config.toml
norm = "layernorm"
norm_eps = 1e-06
learning_rate = 0.00283
lr_mult_qkv = 0.5
beta2 = 0.99
max_seq_len = 384
Each number is 500 + 25 x the weight over its row's rms, rounded and kept within 0 to 999. Layers, rows and columns count from 0. Numbers have three digits each. The size before them is the row's rms in percent of the matrix's.

# down: layer 7 MLP down (transposed), 1920x320, rms 0.104, rows 1665-1764, columns 0-63
# up: layer 7 MLP up, 1920x320, rms 0.103, rows 1666-1765, columns 0-63
down1665 086:529488524486479499497483536474522535501540474495484526521477503511497526447515504445498509458482523536488463529513483504494478502525511528530493475451544510484520503502548484509522473486518459
up1666 096:478488463486570495495493496506501494528492480519532505490496561543500482526486487479519482515509490558499527525480483445476471532526515492511471515486495544526547508502493498463520517495448471
down1666 105:476481541497503507492473521474494523534515539473511528519476499480528457498490511516515527505478482490488496506477465488520520520495504535493502454474493486517481474488510500505468519550491518
up1667 091:497453486460465485509506483482491484476472491531458504515506482486522461504550511483518491484503512446507488484517514514494503525443508475495491484509449523493527470525527502573470492484462460
down1667 087:521519462487497449525495519504497500489508491498535518481504453527519503519492517486506483510523502510495560484519500499475529502499472473519490475487497479492493475511510485478543525534506488
up1668 100:532489493429521485503510476507462456494494464461500490514535528456493503462490478547537506488487494503517528455494502516514475489521481460516500469475518523537503474495566503527573498499507507
down1668 095:514443503556493505471482513539466526521515512470495510486466484480486486484481484510541481526501482490539483487569509482481519527533538470523488540505487478482500502471473470497508499462477510
up1669 097:504504520502500540494449481486505470481569532494518494521515537463536475495541519435525474473514481534495511448549503529499504476466460511504450481507487466486469490500492552475479487531500490
down1669 103:514514519490507572507514480512504535525523487462539499530510539482523535462487540446478544507487517474495499473502537495565539494523483485492510521537500494517505435512503467490513513538521525
up1670 107:490506533509502503480495498492507524508529507474545557483479484477483493557533482492517498482532512471508478473532512489519472461563505476483520517468474476540468488500496468482549488483500539
down1670 118:477495542526506555514526461484495491541524509455538540469454469507520499558538529491545506463485492477530496475533534482508529497481507499446460490483542487506507483520440508482500502507531540
up1671 103:494536477500536520500506514487472489505499555522449558543508543517509525479473484491492528517513478479494479490463507553469521495516534485489463479543499476478532514479504503531490493499517494
down1671 093:476505504479539460507500499517510464522498517463472509480497522556519507457514513510513487542516501508493470500497536560480471476522504513495482491495488470483494534479538536473497466566484523
up1672 098:516493507505505479494550533505525497538509498531494511501520520500516474503480476465512471502489495510505476515455562480471464525508452522506518513485494461489502470525535483463478493474457513
down1672 090:514497484509473498512484475458478512476481533462477501515541529524483496511546493496495491497505475455486542497555467496514499466511539510503525514461522520503526538518474534533530518507511471
up1673 100:554487491499523507495497503505532508494502502488520505493533522471450558497562493483528534549485491465502551502511493536470507523491514466483479485481521500466480473449496482500513544420499475
down1673 102:509513497486496509474511526524494503535495502514491489528513471463500548537500479499477537484502491524500490481490530510505504479499467512496502468534495552521496488511489487474501547456460503
up1674 103:495494515552536482506470476516484533499543444494492521523531446528525475518557500488459506448496511523485458495476477481471442511513541456521531459499460525498475509500531524478496507478454509
down1674 102:486523490527517495490496511486519554492475521494483486490521493534488519498513433544470548483501499510507489504542487508502523511535499483488476506507500500531493512507532538458506468476539524
up1675 105:527491462512491488480509489506492529519455467519519527508473474561482481501516512509507485501471470494516459510523510498472486480504474511494478481507500539473503481455497504535508499488510525
down1675 100:504507527430539512469513535533531474456491499499508491485505550471482487523541484509497478487481495527504511440475493513502501522492535557511478521465520453480491517445453526484493466493551480
up1676 101:557532487432503523511436443508492529540474510495512534501549485514485537506480482486543489472531496508499512523518480504534484529539509460530523510510529501491528493499472512475496450524496483
down1676 102:499514475510476553507474476500552532468533512530533476487499493526497477537503524547494517479522488552518521531462514511481521452510509566495514480493511485499499517506528532506529494494534498
up1677 098:501492508466555503472497477496460471509498495476526506506552531477501497474484467497498477514527514551497463518503456519558520570472509508475483467495526449478525454470468515455502477484475490
down1677 091:531499522488505482521476483520507475483537511502489526515497481464522480502477515474400445502487503497494540456498511462485489525506470492474465489480473493472525522516499508529504460534497529
up1678 095:526523493501463445537486509541496524510516503509463520510488536486442516499494482497510491497532542549473480539500511544505529518536503549482467509528475498485503479472490489483516464480518540
down1678 095:503484500480534466464505491521453527519507533538549529518486498555464523517499467524515490526515449489527453481482492457472515542493514478455493482527525503514488524474457463490468483534507495
up1679 095:528474507495464461453507565527501482495539518461499519459535466485524542492522504453508457507505461464472495466505508497528529518527536449478500518521515522485484509509469521505488521500495502
down1679 097:516501546541472477504526483481519484539447528510472475478528555490508488581514542514543509494469518496530513535467485526474485487469500485527472491468485535513490446525513496480472497504541540
up1680 096:571503520485487476477482459488499482492535506526517544465542521505498533489452483497550552480542505491477485466466507471508504487522524523535521519448489488523543478485485436511470481524556495
down1680 097:502510516482480526531525507506481490440522542480503492457489512518508512472496518494558508537497530496418442468477495498562512452523515492528461467459501496462507524524493501507517515501511521
up1681 103:488487520462501492510537517454478465522505523493536469465554467453502496507517513506447506503526488445502491515474548491498493532552498497599537526495522508471526506466531489467495483507494500
down1681 102:483525487470483503477500481479483467469506513514527509481465497514493497488488484444532510512518504484526502449482543501500522469499511526449536533493514435511476485474498517479490498532465482
up1682 105:468465520466493510458478518462494481517483538470485531513519455531536517470466499498486497487472508531459528538480510467489481454477467474474496510487492537484471547511459463528518433499468499
down1682 097:509529537514459483477479515511504487535506512549521546491520497494480494471499458461543489511472482507526557543523482517494492515457503508507485509471525494534517505542571488474550513468546507
up1683 100:502508446531471513494494482505478521502486516494560507470489512474443477490517539512522522533506467482494444463507492528529496518545496509542493510487464486521503519493537457517483454501507500
down1683 092:452528508451538516491519532482492517465515531568480483490477512457480476498506482556501487465502483532517476542456513505538481486418480469455487483458531475487495523477476534522510477505536515
up1684 088:523520438483515481469479482507553484503507526438501519455526484511536531498535452512545537529507527495479490514460481499505514524500503462480508476491504480535516473467447467481508538479448513
down1684 087:488497523515505504522520465518480488517527474496491490506468515508522490519454495516507533516473501529517482520537463523506511494520531502516460471471496506484510493524539505499460509511502523
up1685 097:448507502518512521507519471465482516527494536508486515505529533526486507475529499496493486457488511488518511519504519511491484485482469494455508532524524495533551495503566460482468485521434485
down1685 100:507499537433504476467524485487525559479496493499491506486515481512461487518488497495498462470502526531494494527501444491505440477468496527484469450525518492487482471487478448521500517500515485
up1686 099:470493501468539481511478523483530483448487520505497459553495546477530513448496507498492479464507492511489515511494514517491495540489535499510470522534529540490479492468499495460485491517504522
down1686 108:529520513478461484515515484474499510487486516500494521479503515480481495484500530501478509499495481446460492529478474516537553517545482541486520489467485455496523496513476547510492485485519517
up1687 104:501535429522474443525471551470471510494548495498527495504479496472457492508487485499498462474490503507508507483522506462553481528495492526502483489501459499510485534479511514489525507533499481
down1687 105:491514479494469497508468498492499486512478522497509489494490518518470463495499465469546498554492469511490481464489532488513492515468504526484525503496533529487473509496523525505489431506496508
up1688 099:503516498506484479501443500526514513470511523483524426534497521519479547499519532528501488517510468498502499522536512501487504461530475458522459513505504484433486499494502525508512460484497486
down1688 103:489518498504478534518496482518532482503514507502515459503524529481479480448475514528502482502514507519489450477503488522476493521519496537514494497486486489516539491483516481473473490488511463
up1689 093:501483474507527493458454537458506518483519495494517499554488435494519479470511506526459520509484464544474501476539495493483499523498500504497524497494518535498495491526497520551443510506482533
down1689 096:517529511496508505532512455486521526503540497505520489494494532493541501497460477507527507461518500520481517513553491512518479492491487497517506488493520464509528513487509496501452510481498541
up1690 106:505462506479524515519515470531514502447525495511532515525522519523461544508517496530506485492500523484466524487510507530495462488499485504528496528530512549442530510532466504505540434485468520
down1690 095:490506476493491490463509517465492461493510540499500459497474469484505468543540484506478533503489515484488477507539472496508510498474507510507481496458474499486506482538548498458535474554493474
up1691 103:541520479516526521475471496493516506461467535500480472516460496450521484500476489506486540501542546503455496511494481463484498545506499498502482499483475500513493456474481477497512516481522517
down1691 109:482523490529505481511504526487526545464521522549508485470500532485538482442543479481485474548498488512490490527502507471527526488534466504533504496514553508533483499493492494490496507534505460
up1692 100:482502491481474462480497530486475508524538530492496515528533545500544509516494476489484514501538491456491548479538527503512503463514528466512501489503490494477483517461487511477468479475481530
down1692 097:507508480513498530497492462523512470508475525465544526488491473477478518524525488522513457498510455505491539499497480509490491564482526499474482525497531502451511497555506481476545503494521488
up1693 102:449545518519492530498471483490478453488514552449522524460528513508492523478449503490498520478496479509519514532531502460481521466503516471485511515473560449499529472529511513455471478504512448
down1693 090:539503466512525516506505511569505504501526517509511546527510470531508483540510455519464484488504479516450483542469490492534465523508539512474499490509519465539503521504475523470523509489507523
up1694 095:483470517510482492479524523494480541436480508525495474497483492450475491485481549498503485501485521460529479487472489500501509468495487518464518523465492530493522428499517512510475496494492453
down1694 099:517526486488480469503455497504531463499504478541488510499513522466522506497470487502534469527479497494477459501457542545484481511484520565519522483528507510526506479486514453469453462530509499
up1695 097:450505499485493465533501478471495514467457503481502536506498487517501513532514505498484531521530435484506495498522518534478525522470507491466487486490536512520496446485469532534492479473419532
down1695 099:455517471484488520514487546522518482435473490480509523462496523514523516463508503493481503481466487489490467506488464491524480478527501506465499509491538502513505501521511510439515490516548490
up1696 107:511479507504501524529486510526524478490520504558544489551472488520521498504485537535548424537556528502498510492510499522491505532489511524534490569454506521495453498520431481539504507454507482
down1696 103:452489515497527494516543459489521505470549460488463499533528465511466501528496559477473507480508509480581501467459473484472490496495530524519503488469546528448478467571526513514511488464551526
up1697 098:479520507501516472465462523549529540503534532469534526543471482497494476450486507498520500502468484503483522533500513526512509502536503529502532519468514521519528517526530492493501493502487461
down1697 099:476509527517527523541508518501512491500433489459471505479566489466477528482503494490468501497501458490554480518494480472516525535472463483541489547495493511499527487490498517484485487501482484
up1698 104:456490501492505493528508543467467551496449499544442497505526488525506516514478497508486482500479474462543501457511518524516516481506474467531515453495514482468450477512508504513493462454515462
down1698 102:480525499501481513504514535500489484492436539506483505506534494490514515509519519527505424489519460505510463451492479568505555503485507516465546477497452499478503496473514481461511503499504484
up1699 098:533498494523497499524496562511513415510470535461508516500478511533502491519503517496533468493519482497469495514473525509477503482511531522533490509505500500477506501530482515556506476484474503
down1699 099:467492480515506455479531460503484511506458485471486486520547521543427543488483526500537486495536524515499483490475494481468490508510489478490531549512516540496475471501467484478495462500537498
up1700 095:526534517528484542485463457496477512513490465468488520489443468525517488515508498496552480502471505494445452531498494511485522494486458500507486480522505498503516473526514514480553513533468448
down1700 093:510443516504426461518490525493513537487518539533480505527483467482496504478484543468475511478519508522521475497527523508513490498510515506537521475522509518497460535461443526443500488503487505
up1701 095:505518495524539496527528489467522529489538494530526504501506481506559529533506499501512448479500468462465520517534526476479468481516509513478478524458505513509520525491503461468494517546460451
down1701 090:498517474437443462468497503521481527497490508522517502484520500488519510457516502505501498465459516483494524518505538504480487479551488526519526488549510520466536502526506486523526446481500538
up1702 095:493499522526502449500512458479555485494526496463511496492476475518501489485522470567469491479486467518508543478455514536518532478495531460482502513577518511472511520477532501494503494534510479
down1702 097:480578523480505529498493473506508491493487532524530535518493471481493518482494455527499554457485494478508447496484512486520494521505510487504514497529534520521488492541451536543487479516534525
up1703 102:485439515527502494504480503477501517555480528497510532504454468483455522470454535502473479485496474504515484512490541535491511493458485516489503533530520495509522487500501455532506514467492462
down1703 102:517527430467468464484534473530493506464501486528517509487498520487528533480499470478499476490511497506488508528488503491525517523496501507501529481540537467535510514489462475523450515521481485
up1704 098:545436499518463478502551498502489538460513505497548539454462492536524529519449485535543513500476460498493527490532452516489511454470506452511506533510502527510509477484479506495503514508492416
down1704 111:467485482504517546503521450467541546467499477469447499537477469499471508494507488471493522521437514471444515480483490533485527507495469530549474489485509472521485500481534460481457545491458529
up1705 097:529484493520521494491571530471508527470524551469471475509521510454531520452477529530507522467477477494462511518470533431521463507501478453454503527512487467484516494486496491493506483481511486
down1705 098:464507476492483471543471508503480481520479454491502534493485534530477530516488466544510512458514469509521534493474514479473483467477484479526493499489509480523528480493493460494489488519481530
up1706 089:477467501498439504528531506535505507488522484506514445521522479503520546549500523465507493518519481483561501479516522531524523526560506485441508500536557467546546536485501508498522488517532483
down1706 092:490459465503459487511520461494514494530495501495484457526481472503522514543516529501495540535513512479504483516469513548509555481526505498463487508520474474487519521516504467472508538451523500
up1707 102:521491508448509515504531524462524484529511481483513487527512482504492515534505550520546497494493497507515525463463501508533459500498478509488545534487492507560513503479513506502480482515539492
down1707 102:513492516460461444499525511495520524534506447489462480452510493472477509494502524507555521513469492469459499520471501498475493540441492498491534503480487494516508445475519468504519477493534474
up1708 099:471528499452483470448485513505517529496489476529506506507533531520556514501503529514541519501480513466480570513497513510473567514505459492488498474449534483486523505460479501508480509489536481
down1708 102:509473471478472544459461488475504500492552504517487466464507476482555498479462466455494472500505512536532495522513472475542494492495540462445502529500510465504494455485502494471502489513493533
up1709 107:512534503459541465472526457534516538503487475525472514528493501460494511485511515525487510536489502505512485446549514513468516480524493456522447494502521485511533548492522499482496463503502505
down1709 115:488534470522497474495555460515476522520494482514534510477535487514511476521518517480464501507500519486519495472508461535498500536498487473474499544506464519483518500519517517473488490495526484
up1710 103:505516460524481518483493526493504486483491504520475514508501502516472505528561497478490536487516521502509497494485452478507499523514420515555496510530464489526522473508490458502522517525447495
down1710 096:524462522523516446456493498532517491501492470503497519485499493515492494487472494526458535489518513504522468470478495526494511454512480506475473497501507496475475527485503496527494500558548488
up1711 097:485529542494509481503492527508516491528482502509501488507458507538493491481545528494490503531507509528483523483481473528476489501521512496494531455449532493498532465508499464444563511490514494
down1711 098:509531482530500522509522520538487515524493465532501504530520533513539496507519455504500526449502463540505488480535479458528485516506523559511473446461523500508433471478500500514514452492514488
up1712 088:480530527513508482522482540516496497533503490490552456493488488521511558516494500512498472519549482502498501544498487549478473450509520533555503486473479509498478493507459474542484523494466502
down1712 097:495481449526520480465489508514487505500507493512488493499491515540524507517479539520493499520493538506486488454499509517448457480495509529529530507489501482511509479490494467520469493533465461
up1713 100:519492498536476455486500529514538478483501474512493509513491493489496492512440558501464512471472490504460498513506489492523485509500487463507516478515516514501520517537495476481475523518469548
down1713 103:490486539529495507471505473523461480461480471473503540483496551505488488485466502459505495486503532474506487541452505483540513502535511512505522466502444527461559578528505492499526509519518513
up1714 097:461492542471488497527469539467510496446517517501492490480509509489541537497473519555525522491463460500510483434494503501534492529478522523467483496506547459486506514524521514503451523472494480
down1714 100:505508487520505531481478515472477525536444476452490502442495469501497473505472506479518484525522497508476478529518492483469461490495511516508499481459545493515466530476476512488512467489479476
up1715 108:565506449542514511510505443500491480486484497482458506455509462482487551486494500520473529497518512492496524521502531492520520501493468552481483493481541488506478513498470502490498480510483481
down1715 111:509468511508486494518503506512524488536504526489477474537479482486487474504453483484455516492488512485498509477462559500545497470460508489480508494511521498522505521495518482477490545522480476
up1716 103:487488491492455523466487505532531522485537470479504506540517543501491542547477480459496483487512512485496525444503495470494524535516465509497505497474501468498507513530499521548521483528500508
down1716 102:507520494520529458514487464495484503501482478485526492504499456525504496519471486496502508506534467500452497489496510460493490449537526439531459550535482496475488491494513492525498479480501522
up1717 101:510500514477499488467493497468484491489450507510499479521466488469441500491542495502507542495494492487480494548456500513475498470460509512509540472506496476488502518493472555516510513514494493
down1717 089:510541489540513496507481454497488507482546530531475521476496486550546504508488527468458487485552503494476503482522507516527475496530489487498477487493477516536514460513544477506531461473501494
up1718 091:525487445523499500513491493491530475531495518541556499483520549557514484478476531456510468477476519513501493493428519500462486479535483513499465516507477477504490477528489469480475489475519487
down1718 109:526476481479442560562472489478526500503449489506535487489455480520485538488468539480495511526519472502513474490480502482518503481511509493511539487523450532496462499500461524488483475467491477
up1719 110:483493487522512466451548480526525433473478477514507499516484476509460476493494504555479487522502461476492470479481520497474516483504478495487512455513451500489499478522498500476497472523523545
down1719 122:540558539550524418515496503472481497475507491538523483504459481502498544537474516472507498519486520485508453501483509500491509479523505526491491527435518504498500524478482489509489501549508496
up1720 103:484484489488476525476503480495515485497518487541522472485517523515489586508493517557469495476513455541474478493527526505532513463512462506505507551472492500473494519475495517484453484480497528
down1720 098:521516478504469475498526487502540454497487448499537507497509506515489512505475491524503492527471475517453467510505504484475485519489477563514496510509497537493531502487477496480493529555517504
up1721 096:483498492490507549477481526515493531484472548474521530444505453512513491518493487524456516563519501546517477507498484502471509534523496463512479464477533498499513529509516498511521463491491508
down1721 094:529500528524460441518491509523504514515539508532478534495477513480478489511490514477467536458468508485537465544537501514491513485508486533519524489509473474499453518497484527509532518542446547
up1722 099:483514510515488493520490488504500533464504510493507494552538466543499470497511524470495477496479493486487539533527520511516524485469493509471546499499495489513479478522481523516486470498505508
down1722 094:506478494489500510481483552459502479519503447481480474503523503529489517510500521507527514509514475498559532508551494479516499521491479446548506476525494469534481514531540494517442503510531524
up1723 098:482489480499499513472508520508476501536501496522491502474492482453527461505527464517456554522496489473462475518514529492463496493525519516537498447530465530500533480440443555505493492495491503
down1723 096:497476513508492508521527489566510479514506503498487496526464497507562506502517484471444507498494486498471471501466483452523542519481529481535554488507539521482506504503520504510453498492534534
up1724 099:539551484476515506510512519454496466522483516495529476478482506547564497460488519515527516487487492525491496510518490496505448495496472463521472544507490462514538493501481484508483484503476500
down1724 099:483441498483495522514527510512513518469471488503471490533489496517481503495468523469513482498495500472465472504531453476487476511493514469509531507464487505492461520475489530478498541525550499
up1725 093:497514474541467509514504507512491528502475502505531496456514512481448488486521549534519495455484519524534515478488506479510513533511486483476458499484516479521492464521500530525493539502530496
down1725 096:481487517514517469515473492480524484495509467535497473529487521485484443537440552501479468513478546517507495481502526511483516463486480529493498517531507480469518513486485509526500489501498556
up1726 096:477504525470536504543515496490495556461511487485529529483514549520520491449475522476526468485498507466497469506483508464461462521510479482466455529485519506529447521487530487517504497458496497
down1726 087:497514493475498508503548492510469475528468465515507467503494443493515474492485451507531507446515515558491488444521478528541511506500485485480481455502466473493476499490500494493504515475518500
up1727 087:446455492515479501529532514509506497481520503495560515440514474509486544533457491470514517476470487450507518462496495469476472507429490475511493527504515499501502471453524556489505500436510494
down1727 095:478484513495522500498481513467437532471514472526529490507514558465477506491506507501525492472498522506461494495498518508482468481493471509538506473482517529506508511486483509502495483483531454
up1728 091:496485533515512471446502512523523524549516503520509502487481485504513467510458480464488487517506528498512484468496487530531502478514472490513501476463540512458488474506513535490525542482493537
down1728 090:475500492525488452467498500500479530526488450422498515543500457503495523497487497496483481476468503544479510503488511474502507536533498448491483496541515492529531504517450453501447500516497516
up1729 087:491547504516505445491486481492491455462548522500524490465506496501525503507490486540529492530528550504471533453481457559524474536500500472488522499519481486547523523511512495502521514471502548
down1729 091:518495430508492581542455521531567541459491536475497513490471505516511459487481488510500496512504516490530516523521450489492495480495480520478489518487518483501498501504487486526472493534516487
up1730 095:499478505505472529549506477498525459518568575463533538477502497518549486492496472532499478521449516511497498489467488469513490515507492454519514542498530491476494468535498477487460498463527445
down1730 092:491503511526468475524532544531486501495506486489461503462498524479494508485518507518532500506485529539504483523503476510486514484522500523466493478481447497538498543506528482513497504440476500
up1731 094:507493466534501482465459521515529499515528512515522471467458469493484528501530504468526476500469505522497484469475533532508525538481499465525493510491485529496497492493531474477538487499488491
down1731 099:517471496504496532522489519472481507544533463535506527535494503486472486468496487504520423450532446525467507479526547527515523483536507486523482511535503459491519471466510507469545521483492490
up1732 100:514507492487491441523557460463475504522506555478494497469514530506493512517503481457471498413446467497474501526497482532491471488486525523497518526524509525466526480496476484548454462496490468
down1732 092:459521513507462452477503473530478541483502503517463495503488492527476446455460509476499491556510517504485506492513467497510479495522475486548515499498517476469482503474563530506501506547516508
up1733 098:505520485478511517474493487495512472489496517538519518535463495488477520531517539483509511525489548494507531490459507495525491542482505511500499528555510491503488466509525463549533438455515487
down1733 097:470500476512486488475543469495445520491502471447500516511472541425439468485496459468465505489541519458520547512472476546475520485499477488545486524493469478502491528507490493516530514522481494
up1734 092:476505527517494514486488498517480519483507479508503494470490572467493519499503517508487472509480551471509516516471516534467508532505502483511518545551479508504511485507455479512483514484569497
down1734 103:493486524505492511511513477478490514513521499467443489533521461516535553490485500559516508514514468494525468505489484451498507499486475542518493497473467518521511468545518493532520457494479515
up1735 102:510507506460486477477493481487524519482524541467540498501450524471519588472495512489478471517491529518531522479484509517461466548503543502502511510479490520556522474490469501499498494534516499
down1735 096:486505484483475484490502506502486511487535487506493548493480475531555513486508472492475483542496500497461470483532556502519492475504505488476444508485521494492544494468506547507545519510493505
up1736 105:500476507471503509512530527481480496494495459489503503527486484474500512501452473503516545520569520561490512516537493500525538489491495486466510490502466479527522532536443513516469508503451473
down1736 107:526516490491515563479506515493528498495516457471514536525506501505490469506469445525547487511524481473475501461475530516427493483456436526453461525468456518489554540492450518534521503492510553
up1737 107:464521507505500515534534491515506500509481498517475506494517483465470504503502495520515504527486548541491519529541501508473491511451521501537489516545512487568456494505509480548468458485484471
down1737 094:545514530562532517502490528471511450483510480486495531513526517480480516529445477477486494524477485492462480479465456519490456471514519500470514521507507469478499513468467501518508507479485534
up1738 097:505505473513546484469487509506524510533490503499516521524503531514500521521568544494490489533511503524490495494492523505512493456513517455506520497498473532530551483529471447514548520494438465
down1738 099:512500495518481507502559467512502475476483527472494478518493509516488527516501516525495482537497475524451491532491475511570520448553489542495486539541501509493521490508477514525483517514489513
up1739 098:474511469458488495497523522496497506493488470500522478512521506523505428543506524506521509484477446498480492469501509534488449531485532508480497508514518519489527504529537517510477489498490517
down1739 096:501556473536507520456467531504523448478504512499536489516504518482479502481518487498475500511522514488450501545471543489479500526496456489512475524493490497458492511474506483454497542492466513
up1740 105:495504513513514481498479530529527528491514483452476486473541501503473525488510530528525497471481490541513483534440479526512488477489513523548497519528504492485560451501503471533475489499517477
down1740 104:474472504503493522525475499516529506517486489476504513549541481532517498495507438498484477499496549472544481556448473495492516510455486516483491466496500490542526500497505520471498523492493509
up1741 098:513475523486530515463512489481475485493543510520489531499517475461447504530484487449494479518535489496504486533480522479468498498538492491504535509515517464576507493495540485477460490496546507
down1741 103:490530488545552521499484524508497530504464488541479525513497530461509497513497534471507490535459534526482490514484513504521495500460526499542496543470481472497475511514478438509508480491512484
up1742 094:511519531506537499505507489546485522488481539501546531518482512502500458492552542536480475537508509515521510508469516499499462501465460491482494476540508474554532496502508515526510524513491525
down1742 091:480491511492511474483484504466440503456486492528461519512537465495542508529459503538506532485470474516536511532484479482519524486502512458521473514457530499479478502495473509488537478497547528
up1743 098:532489491485495512483458512508532513453563522483489468515505473506477503500478490478519531513495443516492508492530503483498518486500514504466524454496543529516509490508507503519512503491472504
down1743 100:503554519474505498527476450523521483532504456502473510545457482501528480507497517497521496452465458503516535459510550445444494484497520488562477444511525499448509479506552495544522488501493521
up1744 107:532488502525462459465477499494510478488469550498464527507514524501493536471471458481451482523464562503523492493494534459443473514478543515534497494556485483550491498540492483515535518502483449
down1744 100:518541498465478464519481498502465482485488505484532521488483496527467481461493488567498526498513505502528479481539486547514512530528506518499540490489498497471494507441517472514471476468535499
up1745 099:515486537469501483516470508514514503456495508515515475530496512501442528518470494515468504494472479470502468463512521509492482509509538499570540480507493466498497499508461510525511473494520539
down1745 097:529559506534524505502503494501514482509533495550484477510563492508516463498516496505539491512507489492511521505492518512481468515529502481503479501485478489498478446503531511467518509508516509
up1746 101:493532487504477516516490507525509476483472505500548536471483502514513541479434504555548536524533471477483485492513481469478508493528499497459509480491506525475488497498474455474475455497532488
down1746 104:518537490507527514476489495510498456470513483507460548496480528486556495467493519475537527518505500493487544477467494453475509482546469488481467476508470493501551495536538497550518507510520469
up1747 102:477537508490532491529523498526563466491473451496513523555509536514535498492516497492517551506473467543511487449501485522475521518502496475517498510481502488504526481543522519502540459499515449
down1747 104:497468489537494485462494466500532509500504470522494537572447472470521496472435480538477503472518531481541507491512496480518477469482470494506482518489479474482518524533490490482496524514423479
up1748 096:523534446477514487498472513465462520488507496454479511475547489474483515520506467486526499489487544504468556508495492491480531528519523516489501499477486531512469488477510531525529481510506473
down1748 102:548465499516487500489482497500487502492503525486527498490487512467510515522475505495474481500524491477493449458519530525520508457498496508507483503506528493507492520510493450568508495511512488
up1749 105:519530534434488475508529498525575459486485476515500468418529452504537464537477537486466511529495502485502483510487495507509469483494493513500479507513496509468533552476496491509529482503574495
down1749 114:509487512497511515503456521477532533491520488479528488487466526502512554502489507521463492549470473522521513499498520494470440521504562525448493515458483483478515450498514471529501499457526493
up1750 110:490502476515512494456486534484486475502488460518486528528463494504516499500523534464512526524487499536524483567473522485513481505473530495487503490445512515471511432507516452510500506429500504
down1750 102:520459510481495530515515552497533507481517521514504511474451523516480484509490496488545512470480497489543498473487506523475454478516469523507523486500522508559484537531520501518486505456517494
up1751 094:505484518487531481461447466468563553495521519521531529548486555516533527469525474515466472526507465471494478463526491506511484523527489521504491487505517495484476504505525487481523495508495578
down1751 099:524462487497519467539505531506500515493521495516486489484497484491474512537498497498512543472524480528464473467482538491508480506505527526484496478472513497458497446491510491531480497506514508
up1752 101:502476503506505498565495498470517530486549499503492514512471519497539501452466508479520474455534546474515553520471493506524502477506505501491486521461538452519521518534524521483520509511521505
down1752 102:578454485499509491474464534501490490513488498472513485505500471527493470516525500485499462528483449489480491477502511474509503477497496517476479521502521493514475496488466493486481524515521516
up1753 093:484463453476552535546540509550532531537505488498507493520535503490520525496478525518507505483546526509453503538439491527475501474489538539462508503502502501522469477498452520508564485541531508
down1753 100:525479554472480495457513471479511534543544521486477517521542506455494532482493462487450492490478496509477492482536507518533507516486499474528511499492506477478530493498510477515471469481516479
up1754 102:492513503505506517494444495497505581542520527506500516512486523499510528480536490506498520520476501499491483475532474491492508521542488496504498509491543503440475497456488443466508489475542536
down1754 097:517498486518533517472500476524491522519495523420474469486499486509508491552489491560456460521515499477534529505527492513510560470475496496469487503499519480498509529468446491544468493523578512
up1755 095:520516500516457521485472487490522504524492488489507543484528481519505526478471526475492504510502491519549536493502492505486489513551472487484485491530489479455485459521476485477526557493498489
down1755 100:496465486478462495528485513495493541508488505509447499530493499539541507495494534519521508471493486486494497501498487479501504510474545524457464531477482496528496536477513488523467497545510503
up1756 100:508535498489491484485509481531487522507534517519538500469491484493545500511549489545569512476501472522467468468473497487484487559508513499489482552541531461475519491504485529482502447468502476
down1756 091:483499490503530534531516499517515499521490528498530536532509523508503463481466509443483479518467497485513564540528477475507553478485486446515527531473528523494492564487514545527477526504542533
up1757 094:516552469486479514490460528454537559491501505524524506467485437477501497540520479468490487488482472505489513544505537449531463512507564475521504483508477488430495487481449481478503529493539527
down1757 095:486521482541531472509543508508460463525490497527502477502504522514484520519502473475482491538512464508493502550464480511520488457466463488504518519502493497526569470472511520545505489497479508
up1758 103:529495521473501480506488505526521516500470465496478511515469512543517506484504460508490513490475434505483492445515489492452458529488506471474493454490490481527564509488466458551500497491520482
down1758 098:492483520507489489513502456462466506558522501461472506522539504484534488509484528503475526469505550468509464513493484508503494455501467518503496478537521488498418529502507535519474519478499534
up1759 093:440522532507458520477484437534488489489504507478535540493492520465504510496500501522483488525500515550471504512548510441516484517488466520539490487547493473484510493502482506532503521487493494
down1759 099:484486527524465500509510554532504497499485503509520462485551512503474524470487526478466488510472559516477501497475511503501508523528512420486487444456542504508506515525487483534456452475456471
up1760 097:497502543542532519510528520501501491500537524493499486478511552529496529512512474504497504479519517528490513520484513531493489510493517463539539507502489541513468490483528470477525495477492514
down1760 096:532518512515488503506490484526490557548493489532487474518510490502470490509506515505545541485517483491505532525490487473526469482524496488503530473487486494461499454493474508496540483535499474
up1761 090:457471490512523475492494496509457472511491470517524486490539535490498468546487528509505481497502484516493510494467470530532486533454475488478529534510526470502511507542449535475479488518497540
down1761 096:509510486492501501520458476528528501523502502550551497538518499493499460495504499482529542457489522478490492476482481498522533484498493494497535554506506509513507481485509477478522496492488523
up1762 098:473524495533519491538510471498488492454486478485471495497547504537498536450502539478527521480485502492475465536477536490511524549527508454478503487544509492472488524516498546516491497495480472
down1762 105:502495490529491438518513508481493506490504492516535502465525536504471509535460548498460498504434537499543465530457498460494489538517472483502484502506502479496505528493491522454445531456499515
up1763 091:541480501488533479506516522518497470533491528527478482495503520488470476487476500529494521492472495480505538492511548529490492491522489474553498520487473442497548485484514502508518526492501509
down1763 100:501523466492517508489499574528521513478498508467468525530492495502483502469444503476476479520483456518463499531492494471541468483547483437518505495495502517501493438493518494491482520497449519
up1764 102:457495520518448468493526491515517472482532502494475476508493473513474478531523531502499511487521539529503510504456517515492469470479507546533519476511472489556529492500514477528468474506530516
down1764 104:486482546529530477498469454523502513428458511515496513475544509457457524497503497525570536484530511489508501485484491524460517532508523493479500510509499462503488524536503470490502475511505519
up1765 093:534503462559525495538502509468504506506460504514516514501499442489499462504519535518505466494534491478487440453475489491487530495523524480510505518495534568476515519509510474529517527566482518